From a checkpoint of a small transformer trained on Wikipedia.
Architecture: RMSNorm before each block, rotary positions, no biases in attention or MLP, untied embeddings, capped logits.
Each number is 128 + 24 x the weight over its row's rms, rounded and kept within 0 to 255. Layers, rows and columns count from 0. Numbers have three digits each. The size before them is the row's rms in percent of the matrix's.

# layer 21 MLP gate, 1024x256, rms 0.208, rows 147-283, columns 32-63
100:127141115157123125111127122165181152109170119119108082120139085152143075101139093117125117122138
104:083128122107111103163127167138148129151088098091108136104112121116088114145131131109126146131101
103:132138089113128108133107119141123121109153062182121086133163132144154116119190147108150157114083
101:105122105096121102103153129133111157129120146095109057066142121150103161101155097127137109141158
093:111083133119145095122136114099112110133131134114103107122150124091146130133126129104103128172104
094:104060194121115145134150152126086162124120162101117091108136099072126145105108099125101121140095
099:122109126214166136149115144126094154116136132106142104107138110110169118131133152104127161146129
103:107109083146101152138089170130153111129142078148128104128131101079165140145141141104162103119093
097:160153144119160093108157142157137120162124102156100173136110132161088155125143130104134099150136
101:087115147128135129133170105103101124142137132123083130113115107181105074138101115096104118111096
101:127145108145170135155150109119121146130091150129132148146062133105128124122170116127149135147117
104:118130135124160146129078097102154124154106142155129129136105146088152106126180147156116109121121
099:133058060095130110153094157174112115127136132098090136133077098128115123129161150125132105141118
103:143093134103153094131118143136108134091110131125109149090114133147147126123132103170082068191104
102:094118153130169113097128118128152095069113152122085118121094126133135086133124106117156125140109
103:134176162113117154141135089118132130171151154175137083118116130091124155140144151159148132136121
089:130152151131148104131146120092149162167100112148174087152163105109121114141133160118142112125079
105:140112091189145124127158150155124077129159123132121146128110145118091149105111107161161084143101
096:138106140162121161175181137086110162148151183118147121108148098110108127133130114135143134129098
099:133164165139122141117085094109131151100105142159140125169135122160159151140120120134122115118137
104:117120133112151104107172142107101132135146122148131175125122100147117153110130092104113080134126
103:120105163096102126134180142116130111126103127133122118124117131150107106132121126128121133134138
100:094124156161143099118116086111165095078135178152147131131112172148159084133142095116115122146172
101:143123106106132148107127146130142133136170112107143123111092074140132091115138142122141106126122
102:111103118143102107154139106140175142134110107158142147132099125108104183143133177171106135123140
105:101136116154164099179152126150086116118161151103118136152106144163143191137104151119188152096110
101:145140131137132112152116137101088139101100152182133109128137087131095141146118112116085121076141
102:147152144122174114102129137136100139112088148140093100132092132167118140151189121147123132107126
106:101164157147115116131101143149082102130154170150114094094110132107138149129109115156159135123110
096:119132105139097124123131152088072082143087159117132116121122069135104146129124120118130161140097
100:146116105144129119084144121136115157147150120127147106075130106142103112162143096125114122143139
100:127138113101118112174127135167135118136147136136109156096097114079113077159118094097113154174121
103:139125145114137176138113149147131124080145146120089129150114147128056164090105121128144130130149
102:117148183173111109193183111163130101140145115154127135117142148152098161166163167138132127163150
096:138150107133128136124119131129103142094141142141110134136129134099121131121134067195148082133104
095:159149093117105117137154099129107138144115154104156126099100096149126198149100137151158111117151
095:142097118125130055152143115189135093109146092126158140132113133134108156102162135092120103093130
099:095107128153092185149139137121117089151151098120119143127111129142096078130132129106135103100107
101:132100167135095146141190129144128125158130171161112119115119141106131111120120162126135136141152
096:128153104117110149082145157098122127110118151133144136090160147093092093127132158159097093127148
103:126117160128151154106128150126155141149144168126121128146116133086149125118160130153127175061083
100:075163116136105169160134116099113119167131145100160127121136151087092129069174183171135091113122
102:114135118126151097089135175149122145123064174121125071154089112130100131095129122129138069103148
093:177129170156129113123173086135121126144119150169133164125115094129108114125124159126126101156101
101:125197144050139138184157102143101122126151143096164093100103135145059125097112121129120112118121
091:135151154091125115130125116135105181154117141146143163090126106152120102112126156105118143101116
104:134161140134123145097098098102129123127134100160143141099142171204121124090132140162122141116143
099:127114123106085110118162087140124146140101144107156140118121118152152123096160152108165183144125
102:113100121086115092110104148107107120149132101135121156125132129138109141149178141177144074122127
100:085133114119145162146157114183151144138114127141119142112118149089139153110124094153167114181133
104:111110159112144096126135119134110149075121159123112080110153166128140108121147099155136120099113
094:135121156191162091121146126083116129136103105140148155117142107132145134133127164081122115116116
101:112145147133088097141097164151122098103121163144119118111124186153142152154117172124126139119134
099:160120132091123109151113116120096158148133132145136121106114095083153114114119174121133132092124
103:155146125147150154145142138163106147117105118149139158126128147135136080117144101163116126096097
100:115149135115131116139167122131084075125135132125113101137099132179126105144117165126148072132145
099:090134094114101147070129121113123080135119151134129113106083103113117128166166164163133146145143
097:124177106107166132129114125133107097139094170105152141145116081126137157119141131137152188122124
105:131146152092107134092087155126110102132122188112138143134109118138136113121097149115151113089125
093:118111157161117132097121138166112140120142109116132124104135087107100145148124135098103124150139
102:151114126148139141134156098125125120099123140122128118150100145052131139164149100126109141170104
099:119155064156130117051136122108114132120149124170105149132142119084120183106136180136157108179130
097:132117118109119089166111126148145111124101137101136139069095127129096140139138130128122129125093
098:148116097123141163144132095153136165150150137097137112113108167128088134100113138121125131130141
101:104131090172101140154101080122142161121108163135143148117126123136151135180122117087140129125131
102:113155143147098139124119133185138106139097118157170115125125185134137171118182101133142128144167
102:119155123124120117136113096096150136113137153149146131113130093125121122113099096113156149121143
101:145123141182175108099104157127124143136125146113049137129125105112101095094135146162146127105116
103:119101104152135080151141109118154148108139174099097139147079132133131161105141132118090145083156
095:110128143168142156141098124119131125163150117114151133106106136114121163132095107087134134180138
102:092090101102160116105116084142116145121135141141131118172154154135132110107107185167091117131097
102:182115096138126152138128093159162103121101138142104188136135116136090111121147093116096114125123
101:138118070161067153149128111156087140123122133134134137141140127103139116114114134042123142111129
099:173182150126182113121101123101109114140147128153114109122105118129160116095136154102108086124144
102:106136155124150116141122141116127124101139150098106153164102111133135104134122151092143131136119
103:120130128130127095141133097103163123148138135137157143143114127113118079141090174113128097145114
105:170153159101120100097138114107128155128076148110134127163143079198110124182137136126122119162150
100:121130146150139146133116120094136137163106095127165172175135142171106114110182139104139091102111
094:147163148093125132117129132126166155091139107117119159128117128116122137119172111138118103105089
100:142149075137113091134178136079149132173096090093159117105116119118136126151096135113091102105165
102:082169176118122116138129143144167184145158124150147106089154103112111130129131147112106108215101
097:129123142128155142164130125134163132152108107134144108106130103131142081157107152137170077156124
103:121135153157129148092142077128098127126077179131103127140122122151154091113117167109142109106108
104:108141136135139101099118134137104143103174160112131137112157104112100101127114172127186132146106
101:153157174122139182129130154131095111147115116140102110161115152101148125106127167104121112128135
101:120120129099123104070133178152146104104121164121125179131150131145115094120160111137137147121144
100:131173167167168099145077101106135144130123158109096139101131086161106170176145162153137122113094
097:108131156091114131106147121127118085158094131166134134134167101098142106137148100124086108109182
102:168128141106129101131097160118123130100102183167122132098084118151135101113130131132129163160170
102:096123150142186121152152122194131136108111150129111132091077138126092168166124124180139071111122
099:123121127114148177120096139135131137154117103125165157122120062162128102159177147122144150132123
101:141055134159102130147108112145135108128157117148150112155143150118105107097120143128119132160134
105:161164112116164112103144124120172087088112133096098105121109138118154138127125133105125141086128
101:115108120128129147130112131155105152190117133144155155128119130118087115135107132142126127095092
098:136118102127107141112084127098158127173162133137157120106176148115147148131106143129124124142149
100:107149123156153133105149149099099112124138142136141102118168112155107155119153124093133135107109
097:162101139110101151120127191097115115135115140125111101107127118118137138108128084130118151146114
100:119089078168185132141162133137160139110138150128127133127096139115130146131155140117090138124114
097:137116145129118172096101123139095129131111151154132099163122081119136165135158144150138139133133
099:157118137164093112135122115097143133170113090129174129107090130114081142082118082137132095102114
101:130119111158147105100127125121127125069141093094111116088125104147115113138094089110130110090160
095:101103134075087116138157113123152141090121132100144168110164064092133125157111122132139124111163
104:147096145113120090120158099134143150151124156138109164098110131100144163138123109067121176133128
101:177055127145200123124104111126113116132129134186134130107143128111123145116127132136147069141111
101:116144162127147104136134124104082101147126124130139078093135138131146136129148125146070101137135
100:110090119146111142166119113129136122070083113123088126108113152117127144084124116151111127116151
106:133115172185133062152105175115121126160128143107132156160088127139166146147076151119157123104151
098:092122128156162127116108125133159101105141153138122124136109127125120068159164140114125104148167
103:111107129141079121132161144182146140142107165139132166122112110115101134079179137141142162138143
101:149095160170143119102128144178129130136141089076126123136132114118125148119111129156135157178111
098:130127160125118173107136140152175094183144141128141146118106096133132109133155097132114093129136
095:119149096143140092133149137144104144116159090094116145087148115163102166144112118111126102104164
107:168145131124152107133149127105120105139122146147129120104150154154119088110100166123130101136096
100:090091107126092122118116188155131130134066109105140116116115067136128157096161108134151146140145
096:121106136151131083091119128143139123102065101111115116100114102156125112113085142110141099101166
104:160104151159102141145168158120169132159139098145134129099083121115128112104171119165085120095133
101:154156085115092142158109149140138131131140104137144130070075144109120158147124150149113104156153
101:142153137140157112136075109098134119142122135100137129142099126145115130116174120108152131127128
101:137109139139166112145142149108172111123097137118151160123078148139095166139125120126123137138083
098:087150116146152098087110105133138104130133103120111150162148119094101115144116092139126132101140
099:133101117151097096131135174145143139130117157142173127114132122119112144115125097109149101123137
102:133156136141095107143130121157153126158097150124128113122091133178155133154088135123127128154088
101:094106140132112109150153093138103142154120143108096096140177134093187149136142159149119152098078
100:116113137132160106118162117120183145122144118124074096097145143135123130141144107155149123144149
098:172133073130110114130154110156111137135128176180085150101129069088139136144099123136152081119132
101:115137089128159114126111130105098115133106141105073120140138121125144162144094119158129143122088
102:114170119123139106145096127114108161163146152155122107129118112172093141106149120137097152138113
100:164162131132082098118122148159154122144159103155152155140108121114118107101110131139110128128108
102:133126153115156105109109123103118113166136127138130087117127121095117098145093118141132204098124
098:115147154105096109116100140169094106104111126124155111099104122133136153111132115150129118191150
101:146135139163174112083130142154112103156138161123136131148146136114149157117077121120130130122123
101:105130123113116139182088111150137072097141120167153110128148133101127150133066089130100115145117
102:134145116120146161135147142126121110143099126119112128148105107149115147132120131122081158116087
096:152144125145146103133127113121139117138120108107141133134100124172127098122151069128115125129097
100:133104147113135113094145149078083116148095124100161134144089136107144162130100107123157128172125
099:099131130142131095116150105141093122146120091133156191122162134116145099098153108120106133181126
096:138103131141132141143175089117134123091152120105125113099104146102152088137124171102161135121118
# layer 21 MLP up, 1024x256, rms 0.216, rows 147-283, columns 32-63
099:106076139157177114136119085155121127164096150115123169124183128145120133105109150145127116144150
102:089140121126139089136116110097113181180129138159108100116101097140145090160140133159106155143143
106:131121142169116138097213147121145110118098113161130123099108113109109111098126105161137139105136
096:129119123129129131126138156168125127090169110136146118066119078145164156157089096108131138129116
095:133114127153174146156139121118098105121102123109163103117082151149146135135126122137144146142138
094:121150106150108098090083121158094120146145132130118137153124141109178105207137123134142125129103
101:122111124134074137127157137160151132116115098128142166137115132136117131117094131129141124142111
098:130140094156113127163123114087079160129128133103100159149114133139130151132141137169117152145156
092:140117149136147128163108077170117160123131117131114160152150106076110171159117149148110172110164
105:142100127111157106148118083145141148140122093167112201153120151111117124153120099136100117126164
100:130101083169148092125139121167104086146063177119125101123146142122164151133129105143178168135122
098:123103133123102117131109140133126158149103074141130131162055149158150125148127096133137117139113
097:132161126134137140121124092091156137132129120122125106127148126166153150080139140098105105172136
097:154090097122138119168115108048116127155131100147110116139127122166123117143136103120141130112110
102:138117154168129116090093165128132134123167144086136128172107162090112104107083115130094128111158
103:140086125140148129125107164174105141115103133113118127148156120155122104120120142088097110130111
100:102138159143140100154134122134130141133143119112138128085162119107122108142115104130085128148071
108:120077134148161114181149122082113117126123121119110123128131151119053144158147105126106139144121
096:169128101156090117136113108153145129126116134127143090140127076126107154141136120130140139133112
099:123176142098130104096116133132176114127114121134094145172167105141141130118140121117155091121108
100:103133090121145115081135102102145140120122145085148118140129145143123155109179110139147099139134
101:135068083150118145134124157132132099135108154123124102134079124126171119092149139129093108129142
101:119100109112155114097144086110121154129143145094091113115134104105146132157114126134157152104109
092:162118166148095092188123110131124144101104150124103106155131108163131086128140110059140138119130
103:159073122137153112158162131132099105140161179082104144107153130149101111139136152129144112131145
105:133106138155111079145145162155170131121140132138128149094096126087110133060154117107125083162131
097:118133110085170107123161129118099164100144170140167104155145129157132125152149119105111115149179
098:146109128112136084149109123128149118108124039134103117096148137139171174155153134104056100073111
109:128178145141112084143119152127089128111151110127167146117120105094110155118144120138134125112142
101:160129139113154134150149136149120117183110130125132111111115123133090115140099125124143157115134
093:122148106097119146131129149146158094119143134120141096127110109096127104134128171158082115114108
099:123099138130144139155125092145129149123109105108179156094114118109128116122144179133150131147143
098:142145128129147133082101156128167110125175151150127101132137113099157137136155078147127129147118
103:140128134149118086117092163142091147091166115127142164163094135116175121104118103097155122096141
100:135149135125129124132113131126108122115100140139131133137158152125107093119143109115093130121103
095:109132101103110113120138126144103129115125119157131152113111117156124140122140102176131129099154
104:096118129150124114117115084120173119110146160142136103128112103108118136142104087132127158110131
099:170130133170132119105086170092147128099094121133113127149141133121125137088137160142111148121084
103:134113152163129084093106137161099125165126160117084154103150106135152125158111198109095176153106
102:134114140129130143125131121148140124134095153076132157133112102127140082097140068116157154131171
105:138130142118111141121139137116194110135134108114144093095060132143170101096104157101147124128061
097:146136146086100150139147114108104139141118100109145149115118154157140101109107089100101124178148
104:124113107109100108113115111113115143128108122136108131156158092129125155165145112175107143096148
091:158086195139105157133117096117130105156100130107136151125150115098117127120144114134129133146128
097:156093126114103139133137142122094161143159161161121118153137130133134085104137125151112130071129
102:134157157129114097097121108122103138153126141099103147094133132133098117123133175144135143108118
109:170138135094097106122123099114121166136149084146127166147114150188104124110154099106132107151154
094:132121146132096130141109155111110104113127121126134132104174097100144118114147145106076121118127
101:124148116146144142128135148102135178129127136148132135100122138125157147106132105151117165112068
103:134166137087105104142098128113157162107173131163122112165109134109132128102182146154112115185129
103:089125100104075106156145121143082107151106112138078113149097108103173100109132112128097114117151
087:133100150122141135140109145130124113137142132138145117135125088161177134128134137120091141121198
099:121141155138120139140098153124180139095083136126123147128103137161091142150126140148142094110088
099:101155119165105163141141191130151085169158120150129155111093149123122150108097130144110156160125
108:104153128147096116124113111129122145151141150092144160109145157146132122190149161136102079124095
103:131129157114160127140129131160100158125157119122146105128098125147115130142082118111138160077159
096:166113091138132114157145149103108130101079131147125111121136142157130133096160121111113129099138
096:186150130128142120155124126170125132138157133123121122111128102114156138149117135169098118134105
104:148112164128131135122106135139131126117069132153227087109121159135154112124110087141109120170102
097:113146068121132155143096157111149128142110096109141151109129155154161097136149137120147120096103
105:121129125121116095097113159122131168161163126115104104099170109128059116118089128134120127094131
102:091168117163169164139120157130156112111125147110128143145110107112110077118085146146131105125174
096:113150078105146129118141116108177123132112138116131071090079114157116073146096175101122094112109
102:149118165140109102128104180151078116142155092134127090115121148109162130126140164125157149135106
105:123108100146110140144077115091115167117112128118115103087125140164119170128145153159165142136139
106:132060131151133137152103104175087075111145134139104182103139144150102116116134123132150134124128
095:105119165122135144138090095106156135098147155152144115099162164074144184092136115158090105111145
104:133092071149145125098119177140130092121145139110148144137152112107139107134125099139117153131128
098:103098156116118149143105146110120145147114148139115114136103130104102123125125100166135171077120
094:175136137104130107130126146142130133117130077141163120112127171174165110158128130114077132105094
099:144143123129120117113095151148156152131205127120110081153166135125087114113159117144151133136129
098:162164126106144164116127126122128138122157124146114116191130137118156112126122106139150106134147
099:149075130141099119150126114102142112113117118107134129120118101150190114083113128124154148129169
099:149105190133104124137163130152129105099162136155142159160111129144108139148106198171134122104107
100:081116158114146120154103053169107100148106130112094101146146123089114127154120112095098098132106
109:153146146156128108090129146153097112152139134074177136127127122112112140134144145143126116179112
100:093154117174081136154096125124098175142127123121147142140111111128108137125149117121106052116149
099:121122153100139141204155162104127152111171106142150129140152102081164080110135141161111172106138
098:138105114117124131149133128125152144156121104096147162111143125118146150096130150106109137102090
099:138094113113159094131146142129155098110116091119103100117123109123127159115112136129165106152130
095:171096145155101120121147082106161100113154164134129157134115155148138179114111151166106161115102
101:104109127111111129142097135077139083137134091162168158134118139109083147107091133135141152086070
102:203180077141141117132128137136147120157154171148109107154114123117100107120141086163148093157137
105:121154127115132118126120117170116109130120079143075172155152080133170124098100102126139167119132
100:147141142108150141135141172113139122152138118133091131118145136138118167114111119128148129096151
106:105087126092128066146126082126105136150129107135149113153106131149128128179111160165094098152131
100:085133094147150114141154123130128156186157154119121115104140102159158152135162169091121100109135
099:101123126137109133129115123125138096159146083126074103129162101145130109114144111095181115149105
102:113099122130092157121135144137092101123136157117123079144177112128168156116172122172109122109130
102:101085070122121144151129114122112132116146120123106157111112116121109134134134153128137112145113
101:109137117139126113148123137120143078124120122120128111142148146103105130143160049173139115130112
101:113091122142152115170137183084134145161194107110102123138153161164165096140082136150124172123115
106:120097088137145185121138119134161085173139128147127086155132121099167140114133133117152136122122
115:150160132142110154123117117125145127087155103127090119149151168170158158096117144117143140107126
099:124122143132139122131119127119098146136091147139105147171121119134115111118129104153126134165108
100:101146116123126177139125129083119118160119123129113132131149097146155160156070111134147103124114
095:141157116128134141113150127126162128101148136189093097144151162129090151102097085142162144118123
099:110117099137122106133131126162137121166103130167138144093150120141117112148124101138110182142119
100:171158122078139136133081175140136136134135145144146141141111123132125107122128134157165132159096
104:140096128166147133153139139141108150144130126110151124119131119143121141145105169103149144107121
091:147105152192126140135132119106136132082151132138136131169105120130076098163149129119141138130122
089:100116116122163099141124123118129103140135109172105112156061123174135124115158139153143139141179
106:131128099133120104141126138101151145139099164147131130097142114125113139133135104125095164130105
100:152055122171139117136132114174150131152148099170119122150160132118147143146103143151101142148126
103:157096125144125132106146091110126100144127133153178164120165132124121148075141112115130093069144
101:157099134134145093102113165161140156118155099099173136122089125101117136120126121149104121113156
105:132141113102140151081151149132159132149116103151106119137143112139098117177170126095132137147171
102:131130110151073132109105100160123107162116104118134122129120149106157153095129122112160128114114
100:111122093114143152149152138129129141159114094116102134168139125106143114116179178146128111135165
098:159117117121158110145142113122146084165163147123160097115124126108124139116097095100172118177112
099:103142155080186101070111128116112135093139110114164137156100153144155093120155114144129105134099
098:133162138129090138147154124133132167153084156159190117109105123137129130121144144147107132111105
102:124106164125146121188159124156159101145163143124133120143147165142129134144101104162144166124146
099:140165102155135110157140116111107128130159077178130147113130164117144140154146139142137114091113
098:155110124156088127080163132124153151110128136121137143145114183118158093131099144088140112088105
105:140146097127157141099158155143130159126134143163124127101119082114105154112178142111137140130136
100:122158141131163148143123127103123142139087145141124108100171145118139112165109148093103132108127
103:146093134106100138125159139185173124108088071150125122085126128108108111148114135132094146095102
112:096109143109087118110105082141111123128086142081105143111131125160100131090148099148144120090159
105:141137142140124110116121151162150141161115148114141187145080162120117121112109140103120119146103
101:128105116145125152108107084114126117123095167104141104133113138103119134108129183110124153094084
098:161145125124110125099130155101151138119097136134135160122105134126132168154150157133108091125131
101:144162109130102103109100106146133155104144108066143132108141098106196158087134139133112150125137
100:176132131099167126114126148163135141148111094148123155133131115110132123141088135159135101139131
101:160125086148114108178125149177137108143128124153125103126161106154164138167104139169143087179158
098:132150109125113140124174137128129137129131106124172142124096139164075109124203109067128143150098
100:132160130143090158120121131161125157120146114125121145152136149100111111124096121104113132123154
100:123163107137173111132122115122108109141179097109143143150133117127101105192106126103119104127118
097:123136121157109130179064130148115155164132131166130129123173147107141126175134126148133196097109
106:139127159102119107154148126114072166138129141142145079194144112108130123128154148141130069140090
097:130118150115106105108117103122099141116134166110126106112131147137126128165121096090103143129138
106:159121104096152124107151112121153152094151134118117132130124170150113106114152139122160124157140
104:074148144119127134116125109144125130151083184137123126112158101098104085142140162093140110148157
098:146106146137105143133120139108118164140116074103145141103143139092153116122116121124130099151074
092:157120160095135138140149113101123144092104099165150118175113151148138124110124103112133164129117
100:102144173097113133100096111105160136108158153147105128130164142100102126125109133131124144138118
095:150154156156119079135111127091129158155157105159163104100083163137149122113130065096100101099130
# layer 21 MLP down (transposed), 1024x256, rms 0.0524, rows 147-283, columns 32-63
097:118140123109145111090093122086147130119107137131107154140112125085128143098148170158166114112119
105:114137132114157125131090127139141163128070168112175139118165099146151142167136147152108158169115
098:104112131144141132163118091157179160142126104100090111134134110123137148108145143109096119172100
097:085143107135103109136119146103155135124130142145145127169136137129109125146077141148136140086124
091:133140135073140165122110158138120114132147133122151151112160111139108103154157127118122131153132
093:121088110122153124114152078109119141115094160108093169096130110130117167123090116118073124157159
095:180151138078123142137124146115150112099113144130090110145116170136122098119130118126136104136134
098:119116123066132184134098076123107119133107133120121059111176140126159143122130125132083104113136
099:113178114150115114131157148128160135149159140155133129139148159120151112142130130137097111134143
101:139142122171135145143104138128141141133137152170112156137166124123113094130141141186143128113145
098:093168104144127139096112120162099099122071143102125118082170121164117109076159145132112124109115
100:109152122171115199106096127131119125116124113064139162170107119148132133150146104137134086146138
101:161154133143136141125136119146067157127111135164144113116118105131121141129137130163122107090124
099:128144155110076151143129116136128138133126160070126177132113130134095115113121142129126122120175
101:156133132131138135154101145115132135123156148116105143107094148121143106151101148107079161150124
107:138098096143126123139107112120102147174152114073131150146095095096110096104126116135138106162167
103:137083139103129171098117137158096105116154109119129144161097113118153150144128097156167115157155
105:176082136069117112114119145125065108183145124112154116109139134142125108121132114132176162123139
097:109127130102159090119099108066133174141168134141113138115136110136113134113096103118114130134118
101:114159163105114148122142112102137141169125143153101117119112110157149102174082158094136152159106
096:150143151121158116141126089124146148143124114149120132118108100126088158146173160148166096148178
103:131102127103166095158128142163134161106115104121103119100157131115129105141136118160119121122074
100:131156141126120147120141129134086149158100106138063112128120118164095154136132134118110114129087
098:101104139106194152134103145125112129151138118093131123122104167104128133149132117102119145097140
105:114158116199127112131135117120105135119136115124084138134108117066129148177160111151157167126152
104:129138112049176123113131158115118128093101109134153091133086107168123099118141118140135075199150
098:115119107099153095100129107146164081118150130111113149154108112153114110132097136149115137165144
101:095139098150159098124066113115085124115132128124129168087147132139099139158136129152133138118137
106:075120135129090162188129140165117145075142140135120148137117082145147110151127133111146113150157
103:138102186113113129080137170100157137110092113131156110131177143134121089138136124156096167102133
094:126121148089102154104120087130136074130141112125101190140132153149121142137111144104153110143119
105:099120115175085120114117116131149165112155142151131109136137154068119121136109098150156163094123
098:182143119114132096130160108118111105144120129156111156099111121173138170154150125112166125134154
102:166129134159115122151125157132110088150096138124112131106114146093112082166093110090071156088106
100:121147135151141134111136136116106167138078095145123166144104092149126119111152112122132082182141
099:140130102134122113150125134095149160145139067123106141147122151129104118166118120112172131143118
103:165133132131124107161125140109105146124125125130136100099120098122114145119118139143101074152133
098:124099171140096109139164170139159106114131096123117098150129146144102101134103176098135136150117
097:115141088078170162128130113141100114159121083119097145120076145146133170181093091127130146120147
102:124143104152153118135085104135144133124138074136155120121130090079157117177116148110139172123122
102:121164146108119107179177140176118106119167126124137091165133102152167116145139078117090120101098
099:114095125132128104084111100112105131119150104127107141144129116172103155154096136135136131154087
107:124118153137110200158137147132128117128139100138113114161153109112159143140118122097139135128122
088:139149153089096113097117121111164125109113097121117154117106115154108140154138139128144157130128
097:151123120121146168103086105105145095095157159151115116160105125096166128167161143175134153091096
105:106103127101135158159125131130144158134143135128182149095116144123153076134101113153077112157095
103:164127096119109108190099101129148126138135140123133134152114141127176114132153113142132098136099
096:121164136155135123125100121100133149112154164139115143086116083088084143127071119098125107106089
097:140124121105170112147157147129123140178135176161155126125111158120117120139163088120100130112121
102:164092106080110090154110111076141120148133123113132131150151139126184164132133088140134136102107
103:077126159139140141194162169131151119143118110120117145176168097141153123118137134145126110130105
088:110158140092129119107117121153128151095126133098126119140134069160140098103149148114155139121142
098:109118056139129158133123119131127106169110125120118101174152139149132193142163112138107145111162
098:103122108118131163135127121094110123138142141101126108130155119098137131170138090114141133143120
107:144142162167144147148119101170097138138097140147089128137147131095118129140157140139113155138139
100:097116134143143091115116169129167132117148127107163110099112174146181142127063132098128156145114
101:135131121128124134098103152141138133092110111154105142146132115093157129126153150123160121120130
096:096140128115112145163105144089127140137148138126154132175133155089132129153106161094124127089122
100:096132130086144124155094075110133163095137103106108115149113113085130153146121121135088109140105
094:084135126167151137131138107134145160154112130122073110138145113172095109124153117106116116112161
111:126133117104156118156154097149112101158151122115126117123143142114106187118101130123131184108136
100:160117147110111123137109145120113131118116104118097112070137140097169108128084140185138142140103
099:135148104110135183130108101130133152128142121105138171113108103132102120162063131091112141130114
098:139142144142121097133150166124140109151144106112132132128097127094101114112112102089109130139120
102:164123103106141152132115104082175151128132130098142133091123103150170197124120119184129140106099
103:091114131123159104184144105108148080095147116121143178124131108159127089153102124077116086141135
100:128150173135101126161140149132098144128082100134144094148130116147167139120119122096168153108157
104:184118134101117090089136149099126156152118117119126143122139117099150134139125143129120140169134
101:121134143115113090173118159155108121071162082123155135136119112151104153107161150134107139142149
092:150119140157098132110143093107117133087095128085105119137058150128183113145122137122077100113115
101:098162158144167109137088126108117110125190104123109137146137136118138143081157142131164131135199
102:120130083115098126126068140090132142135067103155143160168128106136121115133082130110107126095111
094:138129134193104121101127118138071133093139123137089158152135142102104093113148130177101150117139
100:148130179147114137149129124098097153130163104140135130172112115104147149119162090157138100135119
097:115147143169156117107147119134109123153128120151162157140097141144164130105158124106146097179131
107:132137150143131122093134134116115130128102154175141158161139125148125104133128158138085137132153
099:157055170149138136129138130126083114140145110107116093111121143144094127144111168142150148135157
098:153097062149135068133109094136098125121133128073104110124136125144119138105080144140127082161124
096:135143113106176137145132146142101107128136140142131145107111132117116123080158152093102131109095
097:102166114168105152126126118103144105115130119099139145111108152123132175124073144104126117083142
098:135117099151164142089112101140150082098143127158131113131132085122126101109138153147161160125135
102:106156100141145163120103127125130106150169072106081138141145136108201153129133111094161117127118
102:130112111098152069053116133111153125157095116157134136108139161124133122126109155164130123134120
108:119173149174165113099182170110074094122143142118133134093075135118133094126146113112176147130144
102:141165125103150115133125108193133107118091116134169138130083149085135163144125142146131134134161
104:100130101151130139127152121130127147176100160121161138151131130130128116103152121085129134143151
100:125153137128116148122123109163138111112132106107116091146149163151146129141123150128092162131131
103:096143153120120162053111148104160137137136152093161128147167115131138139134107116115142133094115
103:139174130120141124110136141157105091161114134104108132127139142127151180165105146128130133125055
101:103140112095069167114088152095128140079121154147155098075142140113166136144110151080120123161111
098:128150098111111145102098150125124126092161168165145146104135121144140110150146104091164108119168
103:115127171152116149122131159107102117147113102135101097141127097112180113127119132135112159159147
107:160148118114105142150140130117115127112130096170138104104163115113159095151150172102139151138113
114:190105109126122095116113154088135109118081122111111135113103115119122129119127131133152115178117
101:093155175130115116150127105112139126119128120166125094125095135131093161126078110113094108103162
095:113129108146145136133156169135155134175101120100109119152115130174101097195144118151097133101138
097:093110171060156123124129142136087150139100132085146100169164130148098152150117148111112088138152
098:118097115160119092140101103188113084117111127135134130132124117116136152161146149129139118132100
098:126084118136117101149177118168157135120113159156126139138124103098089156105163079127104125136118
096:124156160166179124151116139128133118146149133153120122124105145146108179112153156127136171101108
100:120153088122162121131151123158117149101101119127121112124120125099150147126103154085129114102172
097:162184119106118133160146126091141144113068177130132118160156098147157111187122115087088127083116
103:145122133123128134133108135123117153110171135138113143172121131172209118141133176152166122109141
097:148115167131137124111113127144142112121088141136115100105090128102030145159136137140195102154144
103:126109141095096141103134091117142146153090132155102115165126124168122125132138111109133155153123
100:115153151118119152146146086095114098096153133125143124084127139131177146119117098147128113135170
102:177116148144149154137109091127129110156094128129135176131079132125079107133167143151118127117168
108:120095169101162110129145119139105118106147133142154198116127164096117162107131134157111133147130
100:105129113121170157156157126123166158205132174134155130138144087148131113149168187112129126118120
097:108150157129137126110119125120101138090191103147126065100106092153118112159094162148119154149110
099:161094174125128145118093137122110125166117112124132079125084138132079131128131147110141126121155
097:121121138114085134106123117165117104163118140099091126099131129111092136163101158157140135133136
101:134151120101116121177088135124127130116092132142083107141144148111142140152130110130137117078130
098:104126152142134073120149118094150116139170121134144126088108131120116130126109108079123151168175
097:129132106101129165170117099125080158113150144153144099111126127122086133145123131126123127137103
103:101144078140136134132176130177107078137086128152163116153155135118141133141138133127108113145109
098:100143158115139126164101092111109141192142127130151132148164161124151154152176143123115079139111
107:079146128130163104116148154106077105127091142146127147123142150114162158110139150124120139089093
110:117137158120118113128077121145137144118122102098100136119160116112152137138196115131128071075172
104:147116126163159128119138158105166103163167162132141116102131141108124114115100140177121132134167
101:166141132130117119119096135109144122155117134105143111104120168147134108107130125117116090145201
095:162130144147160137159126144147153182169100144096167150128122139113160122135114108137111110122129
102:140125110084097112133073125123088158152101154126098123134107132152157129112129146089143130106137
098:123138121151171130128163158139143153136085150156133155128091110123132141156180138142144168166107
101:116168111129125114140126084165128067132139158172109158094120104141064146164146137110124127110097
101:160067163140113105170148120119143148156102123123186125091135109132112123141144166115163136169117
098:199156117134147126113153137117112133145104112144135117106103146107154132117112062109127112179120
100:153115173114099092133139132176132154123102112152124127103062145083120122150099132114097111111134
100:153137131108135134141079143090100091170163119124113131135144136095134095108117131150123113094140
100:100164196129139096133165102103142168153125134109124167099159151161154150123142117062129126138104
102:176159136121120154127139116100132113146129098154103140133123123135106172107186119095092165136145
104:154111129125125127153136104147115193129144107191105130121134160142126109143123151120122109127114
104:108166067138179109105116116143123117118141124116104167087108132128099145158179133103166193109146
100:171148138174121126107096135092106111134100116116126123116080127153179156113101144097105088117126
096:112107136112122134133146114063128156112128113134128135107099139108109180105164154158147099151136
097:138171097121149141132149149086110153128103116129130162113107107126104175132077130159112145107104
096:142135132167094144144130122119127137150089130127116161147173130128130149106137130138148115105142